python train.py --qk_norm=false --beta1=0.93 --dataset="wikipedia_en"
Each number is 500 + 50 x the weight over its row's rms, rounded and kept within 0 to 999. Layers, rows and columns count from 0. Numbers have three digits each. The size before them is the row's rms in percent of the matrix's.

# down: layer 4 MLP down (transposed), 2048x512, rms 0.0665, rows 774-873, columns 448-511
# up: layer 4 MLP up, 2048x512, rms 0.135, rows 775-874, columns 448-511
down774 086:456522462518526419512554476441539585399525406586562571500505496509571529441470551534547523580565517550388521624473504422479568542509467492419459488558433547438550527495469433552526511477487560
up775 096:505577463452482484534474545588498481451538462558487481526573458525524418515468460466539583463543451480479462491533544441503498507492518479550480621581502570537529475481469464535497499491526514
down775 101:477591423468560542556581395511468521597486528445523562498441525489475401413460409445541487488513461533504433514567586392408482446508439394416535467546427480516515499523536602498581485459416456
up776 089:436618429551540501450532454531505525450568478482506551561506511414463480454464420499512519493454524492524506440507456478407482485461492492524598418443468578530520479466524527509569524527506454
down776 091:534507522438497543473510497490504460428468457513607511556522446564431521518487526528564591481442500578494503460519587504581447546483524550541489442455421525520476601508490497555500510413484528
up777 104:532517607495510536444518629601549517507401515477508568445550538463431588491533509559469506489461379531567425494477435515469507478593473429458505490450460463472426519449446482522430493499435590
down777 104:505432523535605541587447514564469559570481491493405526561434568563501457481492480473573459392561540434469475609473435529468472480456517475430547461526496419493443506486477458574562478497493584
up778 096:512505566516511536411497428564528572481541467527461487545488382534484579425504570529583460392397489492487531495434502582497521430481420598432498423470513484581383505588519512537444575560446433
down778 101:462426485621609455506496483478512488453511493572490455435542519467414500518438515495537528538486588482516530479463486486507497444453541528456475491471455488465484543506568407414461553481531546
up779 101:496420472499596532464414472520460546533481465584493486511519615438473507486577441508480462488501525479537502492523489516467523559461529518578466556472515504506506508517499523522502573486498482
down779 106:539507459497471409443488508516506358498537529464501415554438531508578438469520349580528550468455388365569504482445501513429472471499503428463447448420489632493460538606499543510540519456563488
up780 110:422451437442577483502435385438467464533417486517588508495529437553441555500513450498367578541538548399482440524524547468447574483434492544422466481515402411415513479598333447427528490517513535
down780 112:482446503541448445470519488560536551523502396592488595428475481497506523460432479535482506542493462462504578444522462460384561498459408535430533437541453451584447486499493422566505438517484567
up781 098:494467431548527569455519514464516496454458546479553380555471462557576512544524521499437470496557424454432525637493560486557499555493496459501542438557448480415490417465542596533414525464422569
down781 100:424512554547473562458484558517516546370556500508442511470461582440566515446556371553508544452520487471485482545494500507461513477512494533504446439475497523465498493572481445516511442552600563
up782 101:552520493520507560419484496552521614509497552482537386536402470477414611418581464486486458494535509483467410483485542461465416510504438416563482464478447496460573445531468539499480568482590449
down782 102:449547510406485528528596501514503465415543516576417475459463519474553548491507522477455502403376499520489462459441493526406526532489545469464499459473518532361509522417555549387470524530417441
up783 103:521461536450427499526579441463543485427458527511601483523462512510501499471606538541436497533552475466407484518400622502543542444436512520546450465429489559445561539490501517485460603554474523
down783 105:528488634368507455522616516423478541479534462538431482489456459609523416490511467492378437463479446451494467494584513500453550458523566475492437579519452476486450481554511526490575434507468537
up784 097:517472518483422478494475528489464546496479436534454467455437548537452516449521491467488503489414545450409482498498533530551513525558451519524491556603451526508601524507468575417489517470513472
down784 094:524508498479524485461474349516440476411576433568400470482501507448515479552478543412534488530521542410458464513573470527566447565414545425405442452487607539445409459407565548469489373400457491
up785 096:466510574372458508420472489415512462473544528491453459617549496468517467550579532555479533470537499435501605442501407521537479489417402592482477476436494559482573500547494523525517538494460450
down785 090:553570511505435448532478460526487488508540503546543386472615520543549509486534476562511563517435572517515526446553520470504418425524512546447461515546502600414494548444481539474475518399534535
up786 104:544583689508579503518464466529483535529449588483476498557507498475643485445607518533539454572571460431499602601477536406535430478507552529524513562495500561576542502611523421550536466466458454
down786 099:505498500535529485395553536534586433566525557500485529641542571560501479532534422427430535566492457497495509518481547532416435549536555501448536465613448537520367502558472469497490470508508449
up787 103:540504515531539450464499444453483490430538489363448496438485518456437532455443498492555427542474534587537490465527535508471509525481503409522453573508498509560524536579535459545600500498542542
down787 094:499504515564503536549493563454497456584558571521491539567500495532495436463517535499467481606435487479528496477459488498462567479554424444511496610473482467485419506433440484574454389517473396
up788 102:371498462621431477483475523405454455510540509501604467513444447485428488427444461472657569459499547538418441456407478483436484528544485629516492474519550535518451509467451492595500440549522524
down788 099:513478529450457586509502434508609421453557416404465444546422443440461495541469553602471532501431524468536510491420526468484511530370529493488512426530527537549529481517506426496586426536526463
up789 102:472441549552383542439421586435542513451481502507416519437532554493434498505477639512423526413465494531494489528502491533524338557525570535608572464407491526557528456421461580468627577478484495
down789 103:423535466544502606480573463520514503452463473527527489544590503480447495548493559581496474441495507536495513533436467530482540451437545465561516545521456546397554512500469562448548515538511516
up790 099:558550434494384505522510539439510535405494457545489548469517426521497487565537363502457483377406365551472467488544555532490495481574481501475431478536547462463457601619452494531425427519490449
down790 104:432535626502511501463458518585534518593474513495575421494497483362519472494575380441473531487518387574537455550564484467530458497484550477496463436509494584480394525423465554463493430583504500
up791 099:517530440464480491443603464496479559536560577518489484548483556466476546523570446538451509498482531540470479642553391374470525478479499548542475580421460503491494540431487578456395582479570484
down791 096:509391533472532382611506508486477478381384502410546444541523478464430523528472536449517506511392563455401451503508503495520530496446485434466517517509552539497409490501513658449498407502448518
up792 104:504553562441492521486565507491418454451527481415487490520512505569495490426561417504459456523441430445514562441636578507444518533421443506458502497509478484443439483533566493483477429531588441
down792 105:560414529479550560457483477458576522472502538557515581588457536511595472447518500542513499623470444549476491517479475511428522467488535591512578534532510451516544450458468490497521446522578462
up793 097:470562485464469502437527512783546527476511556442581564461518541465437599598482522417543493467549522473457434501501404491497467418538587513483520456556589477580445477530470494529511531461445547
down793 092:586491440515510478451482517436552560423600512548522506493485545528483436526555486480540530534492437498454525455582530366577472513574520452463458521537509464437475375483448565476474586463544498
up794 102:433481574563423524567525544501551418474526521491438525479524436515593503501567549557512532519592497508505382477554507507429528553496424516499523504542442554442528586536357538551549489520471476
down794 101:449525586549535456517515556510521503467494489461540549467507609559480529530443638543529524447525470510509524565446534460514492424511532437467548560573454513545472500499485516496562482544434487
up795 084:481560479602498515448478428507498430516495529443474465476487488476578453536481521533411513528543493528516522423425508489494473489578488429463597624490484473475500466454464508415497415545555511
down795 088:444469574409504525494490527489469487511493507492529507502448542420495481459520464511529519492472532588489463515485484504432465509422504525456382512483509573442493451531500515453501519476483460
up796 100:496558640494473505464483471522521564510549511450548501549614422485504487398500526549567573497440396500530399411617559502511560476413581510523500500585492571431498509504442574546443476501436561
down796 107:531524422492584509433489451498597555547486496491519502529559437452563532600551476515536495507482429488515540484396502531418458511511400452571460532597481460439539516471487480400440491584539466
up797 112:516487537428454436413350488493524519507447490536428422583451513565527479448484518549462511495511573476442511427444573545493519492384470683478511461550403441446483480533567477444452533507463509
down797 119:513452545455477466474537544539485491530505495516528434536473499524438584411486471605423643528422517492486498465519600446531567504471470570471471486519534453578537501459522538533485486460452461
up798 099:604554496450474446529432465496513552519492444543534526464507572569539510525457592488531537510450398509453605455529491541442511471419550502481513495492434549512561562492428440458530523511466485
down798 094:510531483504557585475508520464503494514492625581536505494521525495507573492545497496553535487449426452453497503477482527428568539506589491411520483520511480425496537507515514389478510614485603
up799 101:489503524495511477531574497419505482439529519494474342499477415582497423471543473471479495476558436463483492504543539496458597531513485561501521628531419447529382445481466465459532457397534513
down799 107:546445473528463439404518504486463503484472485519541421515508460516520461486512565469386516574459505528460515533538389560500499532428521479558568537353471508476552548556531476469487523497561550
up800 113:574512487402458498445448591490423527550561546497516571407475490554553538496466463418495553543445496435412510562471558451462479552476450476447537504393467416523498574552468514425492488469476541
down800 117:508417483547534495473446465539543468486461506422495453488486446520503540502457473412548438427382532466446495513487479534433437591387421492457517490558516480551529482525427503557475515586592513
up801 103:507454565543555435512463470525384538559550415499516490557470481409480549507459519467568471420544536523549579511375475498559564480420432440514475474532477479510467420469560470497479514539567531
down801 105:485487516479424590508511495577581563444508570584500524452637524583502518550476589417533458493492401519591558398393548408571487405523496447497584477532517582542385509512508522485490482458517530
up802 094:566517497611423538476534558514578562527527484546516441494531406500470495541493558525453504501472522467469573622561506545486447495521520466510375408488518631443472474530486478530476493456396465
down802 094:402527617536512496535562392503481492454502434519539538513446494548497511561524492465636439551448498546474561504523539488464492533551501469529528440440459439557491506419548430404457558417500534
up803 104:505453550497480541399445502496465495511510474595491507480450481541470495527593521530498470483525545537505474368502584522544453508479475460514531421482480526511475458489514516523540545497536420
down803 106:470442500558535492491448466498571485528390494537452597450486465609507515548524522469505621492435501538463533453493476502524556483470477465495455551475545485474396523493571507420481432504424525
up804 100:505566447478544478382497482475575442499500454496524492513522475462514516520447548509472487455530442552471468470579573513476480579465471550472531474527493546506480514505528481594441478456544525
down804 105:449468450525523465555535457520515606466507467580603527482540555488497549504499514519434557429519459518530479614454471595528668459498523362469573483491565442491423421499520415493437468492480547
up805 103:548462603485495501518486662539527517454560527430483439495494479406500550474551535546557496469545470407520540513605486488445470471516476472580490442581492492491422450522527549508394420427514394
down805 100:525454486368555427525542494549510553546417443486443451379481442525550492429558550546366442511490506484632576540528493606467504476492484449518498533543374492467476490501485470416513449452509624
up806 101:500497621513480582469495534467504493525555441551440555555546484527464513487456553527449567455521544495414516490507484527423584506492558575464532540557516461467432521500535497536472406441504411
down806 095:444464493455484581424528466446431532526475534512570644477496568494565400463488483540457476550573512577550491500452538573565487521568479538530470509559566486521554465462429510545476522462549531
up807 089:327548557484454495492489500530494494558526535537538481468412439517570505438533457518484390502492560525488573541408516515548484550458585489610504515534517472542455414430440506467575428465512523
down807 116:424469458489408513524483592425511556510529554516475621501448607567482436422465401577559509562514577437515411472441521555471541492491532453463551420505513505566434498473467441517454435508492534
up808 103:583498510466487533555466556490549527552565490500521391378536403512537587420564463393472479483486588490542528437515447459473494494498528487574637511415545444450318491522508487502375477524540489
down808 102:470465536461486390477500590545542451500488563469480543460575537495502490504459453544543496476451400485559569535548419576517538515482543438450507579517462465461547387492544450565501525439504445
up809 103:629485547567448456547505526515479451485573509494445527539502499482443558481508457588572416513525521460572549555501577437630556556568422471460512455551504511540458534531489438540423554527464504
down809 111:485441581489497453577581569500501611465521519544523517477531467388441522467511458548493468485442498472455588485500489405544587531586491464453477501521572467495455569426497489475473446480549458
up810 096:522552466598553413540387456442483550478497472450609518383533524498478548498476442460507486408478503448597577503575422488568491482484530484437410488449457460516493510399437525471480507554455511
down810 097:557521520471429549526468521479406597563480439589522536432469521506481507436548447475546561502547450619495469439519505513457571483470449528473579475504407445490572505520481527515564469517542448
up811 092:516406583512393512579551503458576449547524464491489465617553516440406507435461527544487482465456473543490553513479541489500450541512489446493510494487462566557474562382502487435507554582478492
down811 092:546544550465444422532511504445460428454486564580399436419551490492511418522529479508428573480537558550516435445508502473438495470429506540518521490441505449443531512489519481487493436483458614
up812 101:559559518537487544504490449563505564535471455447515489424331419562505473433494542436523514458429499484521572512509522459509478555503560500475499522400518502503509535424594455491455426517435565
down812 052:451550458520442461537409535552554516468455523532468481545526498494587506554483504539530609481442683508542556411561518457462476497386544493523483598470485477477512414487453518439455520504549557
up813 093:508427580461513472565440534510543492452544522544496491400458498436467584485525531390536477540565367474516475496496524534498465476561440535559509516505529540488358490518558447437580527425533489
down813 096:445571497396449366474449520530465451477418549452504509422502537451486461447547515512432432523581456539571564455498526414499474480428538428602446468472557508360466530536501478425528469488559540
up814 109:413556491468538472514466479476481531451475580470469527536431446558510428579427445510573538518498578510426476478507526511524512492521460446565474455527476474502590505481436479561530557466431500
down814 114:468561501491538546517477508557467538423481465422550532556429551499499443438484502472561438584625545460504527518442601483504480477563558495431488536578507524585484486549405413463471504555464465
up815 093:508476518457485556459490503466465510428484485538598453488470514429415652464401460409609471590537452492519454501524432488469536473516469462470567474523520388508542496418435483504538518538461581
down815 100:432448477415478491470535534500612497475511430501549497498566523500504496488555426501484450487440467441567487581529442521509480572428476500378609539557428503563450565491511479449482580542474433
up816 093:558499529493551510487460483483473500454493547505562412547497387459516534489502444563493520439485472468545506531487523545546504472501537445530445436520550435542462472450600552516459474599453600
down816 097:515524593439488450354576483608560565522463451408550474500456524529479435535543494517498465450500460516535575560507494533492521494544470480514438529443566518420524444546416492579501521496508585
up817 110:552492463425504462547424460594504484508481483474375544370493494535524501489432582548466550533508499536474538526490651553439553455476477423517482508580466567471498517494541508572497491478534516
down817 064:565524442476468500502507435488533492549432523485484439531443526554478529538458584438528530492459533590541507465514496438455541508516470519497446545603377522391508501497457488545493540504512566
up818 106:558405513452478413553415477463460532413478510536483574481471479467530471428489474456557520551491561559535482450536526493537461440442467530437395511548526428565456491417427621412528515481548607
down818 108:543552460510531427529520410437497425509489534480493525448492531519620585573504570516538471646529508442464514479499618485467486442570503437460470467537398514467442532453511466492396511540430516
up819 096:566484525494357484547524524563557536492416570580563446470392497488495484439457500444482554491544430522520525492503566509578516477497507509508513506559541540506534508538537432450480516447481452
down819 096:523487478373481485448510516564596434460544581444482625454557465448477538533428513448487439537524459522483391496555507429514487544499572400443418503483471561462524523499491510459508482517523529
up820 105:484561457390488496506522432559500490474552567395526571503492505467546398534445377461503494504478445498535524444396438534528582435462576568454534531474511559508542438504448480431461444534576465
down820 100:535471567535545483464433576476493442441548426411476553500486508492509577507570469491458441461514507590555517539541468468418508539460530481549484498521481506464449494452514542471594422499462548
up821 097:534550492611517441414498500637509518528426531483492419381490521491480499503470450423521568476517469513506447640447544569491615530494448538518532574581453513495555556463421572544508461603515449
down821 104:493459446585469469452597473418509487424513493568477550585524453520542513511546415510484483471455555522407478458457481369458462471470522439582503406442545452440546497610512485490620478573504446
up822 091:469474487504585489427560516523415569534487562506505504492535525512507587459456480574482414521504470530483510510506591550553527479566506517552470454537550468461539535537513464483458586636486559
down822 092:406509492503553455478561530536414497498470520449516397503532497436509492548434509468554408518585561452467424524522580537627538490549462473556455563514498382581509547563533479460480508495551543
up823 096:505541544480542639442522600553434616474559514578429560477490549516457529430437533488527436473526555407470503478454503326549516619540527464538521475468485477484476482462551529451429508488451527
down823 101:443567525495519469507514433493468478515565514508537514536501456454483515556565464471587552553483458512429501429534555508451555561536525449510499580567431555492555482495488416551465547519496468
up824 087:540503465440491526532440481506468535494590493550491511404558542493419550549517536408592529540449535538520496511420530504496536514437401502411557489492553567471462442491456525482418522495416523
down824 092:525544569560506457421527491510443543442437412531480524437412517544493465577530506483571497554533440494512511499447467585478488525475545535483550488550422483439478520500456580543515500554543500
up825 098:469471576563531502586507457553517490528533488538460527517413469511386457554522524439494529445471468490497446484443477521401511490520533557519542624569438514528570462490430537509555500534594479
down825 102:425407488422367433482502446481587492472417564482550488558617524544426541456547525528504464514537500486479510532462434505516481584475491572532364443494555533546520465515548530496512501399456615
up826 112:496505502489492691542553525473522445514361491502501445514612552575517426528543512576536417471501467521532492482595475463437542485478497568499490493474612471487486444486472627458519547437520534
down826 112:533450591578586498523434517538494471570481470491429513575489536444553537458454479573469500468537541444520476544563562562435465537488490550549401520438463492520474505525485525586455560468407508
up827 093:507546609572416561496427408518476420475450466487536548420547537607497502478496457510442574489600574423424556569531547510444511566521411549546622534487460542502456581410518539456484507416492484
down827 092:515492512415501540554593437462449525428512425654526486523542534491551399485415485488532563494613482515582488427398478477420507398487574485480458450564462460567507416531388410502503448511517552
up828 095:547462515502528519522474573529560458495565503473449576405510463533360479427551574552462469501533540429484524527442452511449503426511406670475455482463459498585533514555501488554537356526509380
down828 094:453430477425513479470442482464498551403501464480507535494563492464523532547519521579463428459520474547517501618446438489505597538450526489531462528558408492525521500325429482541431489581508565
up829 101:520422406529484482529433458498453538553381449498420538603496509514512443448548457462527572617553437528493452456407536598463471464496508513452467491521526509516534458496504530506587592531602489
down829 100:472520612426529532493497586536527420513539588506421587525526543470348448448525546567454494467512501496458579392515508534498511442508571505531539464459512488461572445520504478499499513468472438
up830 099:489533629450440469496466537488464432559523490467452497556461529542599430446504480415422517558492440455454529468467441451522540466554510533470494556414501547525452460492434533520605515524465553
down830 105:532550473546390536514582522499523407509493448485504493535489601538571471537601443509463578596494486486477546444532541496540472405443519411410535475530498539512468468516524450521441399517509497
up831 099:472523495402565517478448486499580583544457458465630484517508599514483572552484476478470481576511499678487543461464577545452596484510465473631503455401551442563490509561513578507472435511498498
down831 094:498536487604488457564430478506479413507552528444443516462511408439484482464483576527537513503606547427476505479443544511488473431491491512470430454495533609568601421525523438551572595412457514
up832 103:622558440518530533481461524464462599492534462337508575483560475449579550568506465491499511582550558525452449511444503293474529483494366504484488493490590414490532537493570502535462498518529512
down832 103:530453416569501460509494457517563500511583569517566586436509443440545476524529523462496514452481565603501510547421547551497486470518554546432515463502517522457489480496469455465500534578525508
up833 108:459464462440485461549510501487579543476437376462508511564555607569562543441569465541555520471556474484545504494494449539454572686480482522454507496505519466482477571485538432433500536562521467
down833 103:486574461446536533562556489474589559514528431480508430501536465461557533540566466431483431455504448506509545565437485450539460420515449486471462457445502549560432497505545479535499528521509586
up834 099:462437432547515546547454482516537490500368470498665438482410486563457501531497506514437538532499523500493440466564570553424522444535512503516408464559452510504511470423532534556453490591524412
down834 092:499583488565443578507548518564454574540503506495527438560462507410599608518440439497436503445653496447489429524446503505545537416489496473540527588489526508554452503453465594461375546467453412
up835 100:536517537568548546435588531578466494489495432454480574482474415517582491463422494471449473558514528478503447407465463486519452439449517490467433557476477440508526543547507565577497453471423439
down835 105:582469490560478429538520469493494506537522510424477530435449551445522499551521511408529632493391410591493504465423443462471425556532508485470567467506571523481491448546487436540512512493494502
up836 110:511485468545485469482411427503449559442552376523433528409499477579465404525528532509512499464445491514475596524634539543411460515452420479472512495504547539577492466497506532505547550476532497
down836 110:513474514542547518607588467447490507452575445530483544591504487480477491401500468503437515586476554473510440405483473406580577412514530510490416563553514498621499509512521423515571502434633499
up837 104:523463464425443473529515483557445488450511451562469507569513562585475508533504514464418566445496498385444474414427467511436560486576569511512535457532534461517550420519522489552499548516499462
down837 112:413466567475539499457520420491576477501563496561564512521455541552420512427520469469541466485525401633589512566551544467543577507364624495479552530519486493538466499537568539537482488443465550
up838 105:521549452484527511579476463470420465486520365479449519548541534548492536506432548460431452473567520534457448497551441528403577475557499448589506520420524374521593479520609501493412575507543440
down838 102:565466507591499652448555503553547521635405498479480473484417498483496544562519594465430399493594476477471476419487436446541534533533602484488585508511493475453532615433613528527443426488528494
up839 100:521477430505476541463537480494439513473446501510520498557521596538568439540498581551528531426583472406463482550568504460554442449514465642455537563517560483607501448662560520656520570483398475
down839 100:465488516515515530538535535562453480572476513629445522504496571453520557522518518427486516560519513507516530441477461493502485610485509420499519439535599385498540517590476542526498500507565522
up840 085:562456470414456619506471495509433536516465507517503520491490428522520506499546444570545424512492483517531447446458461471510407488499468464545536485508487517477523607563578517441638451506424523
down840 096:470553436576480439516564523459579498451559490437426503520547556449512552578405578551468477512563504567496470527581477375485508564499607574453508506431500542477506385556399459518437517489454450
up841 099:553533508509476472488423402390525469538497503510496495456547475457403550554513566438613527525494513504533505555405489477489485505449552537595497571586472575519577480524541481542544478410564526
down841 098:451629517527517567505567460516497503638523523508360503437492469503617433462537430351563511493422444503478464563541510474479422567459525506462479483498545444521464576477616451573539489537538488
up842 100:492455611406543509419479487487550489545494458517573506486448536533492571431516427516510491596503510480470565465587519440498461474488593450443488669451431513543460485466534472575430485397396557
down842 103:457466553445529483494479462520476467399468417506502567591450354535537507561585538606467498556554493520525468543469509430507447499393480483402499480489517488572484551586489506558481541475486577
up843 107:507518628435514496492530528534564501423482553485525597483520435489562525507480490472561524435476499547418551498489460563487484522441504564529458531514529502469493552484521496530395435521478493
down843 103:427522518512461521510526499482523459499498452465524525636460423579395540509528563499494473438531500475476510524442464414394546547517508514533467530490587504515504453538449547559532501412545449
up844 105:501418473540559477528556455567557514543499540518533474496545561545533519511538547456563584516478540463541547445510504548478523616467548497460545569531470449508512522556519399566477439519517418
down844 106:458449533449498407510584459483497490573552514527536566575416512533504514495575473517377572467568497569512486596419539564498486499578574521506486468398495463483503460518436513557422496409396425
up845 097:531558477502449524539559500557385507545411456578534506479502450453484477487489443468474539493459463476508543474511444449524376510505356646504452508416470537600549458461419540546571448463521545
down845 097:461482555482446535522497493516430474406523465403570683444660481530490553452463516461510500459594420538506553492485550462389509476548501564401466498503484522500545519426306444542565481499473508
up846 103:587488421544474491492511517476563522442456546514554573527452466469556413421455407489465544542586440417462514427520542514534518464494544464468527495604493459550584540567433545541509543518528535
down846 098:485522506479507643543483477545420522509472548526440439517501504493462464415507586485473472498509503484511551564560541510500538505493445462514513585484441477418566592452487495499503482454559544
up847 091:572573471499468518444549499484463544511447591471555452485473461427536468553507482538485561359447533526452466480572489501541463529442557548503504598460510513483534530396550464496434455440430561
down847 063:432519490516450504569438476503531471530493541521406473568542542486437520525443598477558557462433479390500561544459479464386530451466410500444424420515501480541439487510538544499516558512556426
up848 101:523489521464450448395532470438560531513410474602425537509403520558504446397535419559442408559520531531453592510474528446626525448533505411611490457502459548405485418488457532499554465536448539
down848 101:567576486589470417492603491635518417545556494483543453406537512486514520413474516531525492495508464391466478512463463343455523441527450480429471455506499507445543520449543465438457389410544525
up849 107:510535509583491485484542495493511435374448478501517492533327519627555497505436430517543486520480450434469562504430548479570505466542463440504481436477521476485519540576459545472570534429579477
down849 104:552524596438536409580601502455574531482396540630499516616495478504432548552549512535479529521490467480589545544564432426523522429511425540495551436464595403556490622499556444590492475524429504
up850 097:480470604430560456506523439473589420500565535571553519519534462476562515435462563552562477631520504498568484452513575505538611480509439542597552473504605521491458457506492536534422390562515523
down850 104:528475557527533567421531511504505545385391502548495588540536504430467537499528534487426588445535455475480522538519469530434433479487405533493488464558453468546415490533511482546482576431572502
up851 110:507534438538474496572491562424457491500508503469475523503548445521455480513535415526434564436491533386423486513411432418546458492439457580539496526399525493467539480439521482388552495517509521
down851 111:446586542504503516463479473478505484551539549508494566413585466562492456408523522445517523510532514541482526447443498427516585544458514599446473575480536499537389482490432481522470568497465482
up852 110:469442428523493462480474535503394528383469496470472564504545481596654533433573492497570490493525488485558576496472493561612475460448522501459549419486590424451458402521459458506535495524543497
down852 107:545606494576471487458411523477521470515532474394484521533539411545516511502523516450483517433438532509450458526531496503472450574441504490468636569516564551470584523559472517538491505521626454
up853 098:443443489543461386561461474456480452565500452633512492511449490615496548491556532480488472528443545474496441510548485460574522523491507380490584417511484485476485508526551567532504593463481553
down853 106:575490447477494513442519582467479542545503480485486581473445493514486448474610493496548524530400393434505522469491453550405470484565576480572390539536522424500627485357506561473505519510464502
up854 109:411489514515492565488511521548352512555520422563555482508580498516523576481489490426490590530493600460601491524461498516555559558492500560584436537556520403566424417547489482482556451591561538
down854 112:437476396436458495461580530507599501503559524531566501448489532469533514501476369549482522592500515506517471521524469475529532441540469464513503489427545474470619503581427451454481533507487509
up855 097:514449538505519486510480527567526376476402470408521441503555541548507509450565454486524473484575409465498373529469470503519516526372498418395502488539502489482519557483451489419482521380535497
down855 095:455468572540501413508568502553481462440523616519539475447540472462523428484604555556515533475577514498470544528475458455402496573558605510506571409460432485514484519377540592471613427536403564
up856 105:554612501488466451454569526459508528467494459506519419550501480545482473563489491417499494514397560518507444506501531455503484406484446469469483540459525509494434518481461537525479491480575547
down856 105:559505480464399553543489447429543489441429499492605497425504408509643495510524503520589432560527446512490547475458466509518570485461431456481469467461450542430528544407454582463542418481499523
up857 105:493500414554490481509489550523494517363526440521512550495516507480491448466486468538462527562484562490505419527537560491544449555509454561495462568416545481523492473454545414463428463562435500
down857 107:542506619474509460500537548552501444581459528514479505457538549551441431445545480475470509547536570518500492423554443476403711524533431486524525487529482438446479535473519548469500515491523411
up858 090:475506428425488534508477540530493477440491490552555551453481492403433460364579490520608475521500561487451527469453548441548467524527490459556540426463525486498483539476539470479467543496483446
down858 099:531491435517530403547503456494488364435530529540522578482549373515489585365567557498475549514548610510524465511540527495516491480390556492522437495570521495506455528509522473474466568464480501
up859 096:494525530481515534400459472408435532452387500456439521530391506509553431489502482471554408476530474430448513481484438521549533516472538464519448483507492477550529507503477461581517473521402479
down859 090:536531492614508536506510465511551533528540542489613475565594571541462564486372440473509530467581482580516439536604536454440447486516594526554591445549576476480454464455503592567537513451493555
up860 091:538422424566525516506598522423460468519567546538448509510578544547529591500522417491542417601478481523550541484539570536515527536496523451443585485563574530511494360481368547477560497473482504
down860 093:466566565459543486424494522554522484480440562578547496524527473467482472459474497543535520581520516583467380470492537513507397506568502483521443506559496502484425574533513422448491393484507564
up861 087:435523514515576553528596555548551554445505507515421558570472498504484526485517495439484394471530463473451517448468467528474506500550469469497432455481439533522452537537402439449493497458566547
down861 089:471482530598446510428489486544601483492538606482513563526477527472513498444626533596473496558519556570526480438579462485551499483468419485516509558464495477483505528460472557549559549587615464
up862 094:548496542580563416407496596457564429482488491362484549555433404470510510443495472510476418430542615456499555518521525441502554452570507537490547480474469473535580563513452454473504479528466488
down862 097:545561501542560528515561465490506507487492509585431418386521538434433522599399541452552577540541479513476565549515634574421473483560507474520475481430494565466379463501531479529559517522478541
up863 097:471446543506495465385465551565503486503588436540431549518530493502532438623446475491452568459522432473472486446558416470483522483528480522519562473523484481538489408455508484568519473528502576
down863 094:530489614423461432442480478503436499484548494540560534470539429511516536407516510467436456445523457512460406447446477533497471421326499503443559457537579534550417496517538487531521490447505598
up864 102:421495423491473562366575508460500557496472563576481526576512511588576527498488488510544608517502470529520511543531583519517503539546479504471607462496605559529553602563547419556463484439475517
down864 103:463527552566593544527457531506574586574554493535501507577487483492501491494499483503523512479491547568504511500507395355478564510470506476566452589602578476466458518340455446451477418527490623
up865 093:465411665602521529535530528489477555479515446525472357490495423517398529487467507547443534554515406489552503521504484504478503512562541541511491376547440559455425569564509449544454467470461486
down865 097:454492640505511490566546442473509543535487485500504534553544467542464599475428539556530547488511548568524409426455469553431537573574539407411504447414433492501485646547385473546493551441554459
up866 103:503569446562563510428492496534429589533490542428524349528525501474593564535352520492494514504555592493567526475524507546487507562510456429548614558443503441471506507564416452494489478567461478
down866 098:451530549445442474479433457510554522433476465504496490475471406487430505517531453515479483522423452579545471584457605424553416442511546518586452530470489523474493530508533543363503404500547513
up867 102:484575479460555541476613557577508467431495539459429410512564451501489552421515459488423538449515468599487435450507532446498570498468513602490511483494579468532590472550397451476410565484554466
down867 099:471490504564423531467510585521493508526546533348436554477500470518407523509467514470548528515519529486574392497534493530470507477458544526452507575489530499512493506576449442485475523574487547
up868 106:591530542561389441389550480490548447422529542540545582509446473465535584490529455500498560497518424454507491469448589508552479517490483463467480507564466510482481490470522551506500482407543561
down868 105:507602443429495502597536550457391438473474470390524547530529417513518501480435441523481503529545473537554516615416540497496445453419519518529423434575526575541471520510505609523516498530561524
up869 103:486523499466548429497455636531534502539424422469492510437476548504509504569492460580484534568480531620503497538506585495496548461490466454484559486515515419514514545428456530464468498486487514
down869 099:420538560521503447427480502572550454479427558456567599539366574578536460439466488497399506539508486452553531528504522529467489536533511454509437468511505538442470489467479568500522456490425605
up870 107:510502467482501511419487456528459449661355534462508511458485507444516451507467586529530480527460550494500552421436529427453461486481503577429634467396456457477527496442524505473525558497533460
down870 107:564470485460438459524482522516503481594481469497468509512429533485537599485501567490531494483483625513475443536419501449431475452568455518506375447509559403522614549556460513445513501514445508
up871 097:455457501440489503517413546554590520525545468517627521409601546506471488468441469544403490440483503466504429451480426493438530500487476491512548576524433551489513539443555509517431576532491503
down871 101:495519571471559489496430394577510547437565525463458474477568570522475450539458490447430483456466507518418493526491433540532524561532500541429479493529409377461559501468529445421479501454559544
up872 098:519471443544508485535511554421507502540591482422449485503496554491471502534566378489424482495499552488364496510485497465570467491466487424400540591486516539485559485436508514623555491537386479
down872 098:451523545480545417444545463520441536585424540489472582491613482542501544468574567502524365522443455564496476491489487509517425576512481468464532596439440631477483551488558522502540439503618516
up873 099:527499533494508586489449459476495517512491614554455504468511539409457517504465456435446586549504530505427566545607495568469512545451521429481540549465546457460393510462340507453507440517397506
down873 105:446486576466479506586449542489489532413499479498511540473553442466435621481531488470549471574469491547542494473415436354530539479498522527400486393512532440597422552500582587503483546482462548
up874 107:462455519564530488432468574537527486535550531461463376428442451608550476507570453581436479567481476531541490460505447537529597596464549526389464506511478513521472512523471577498486420466473553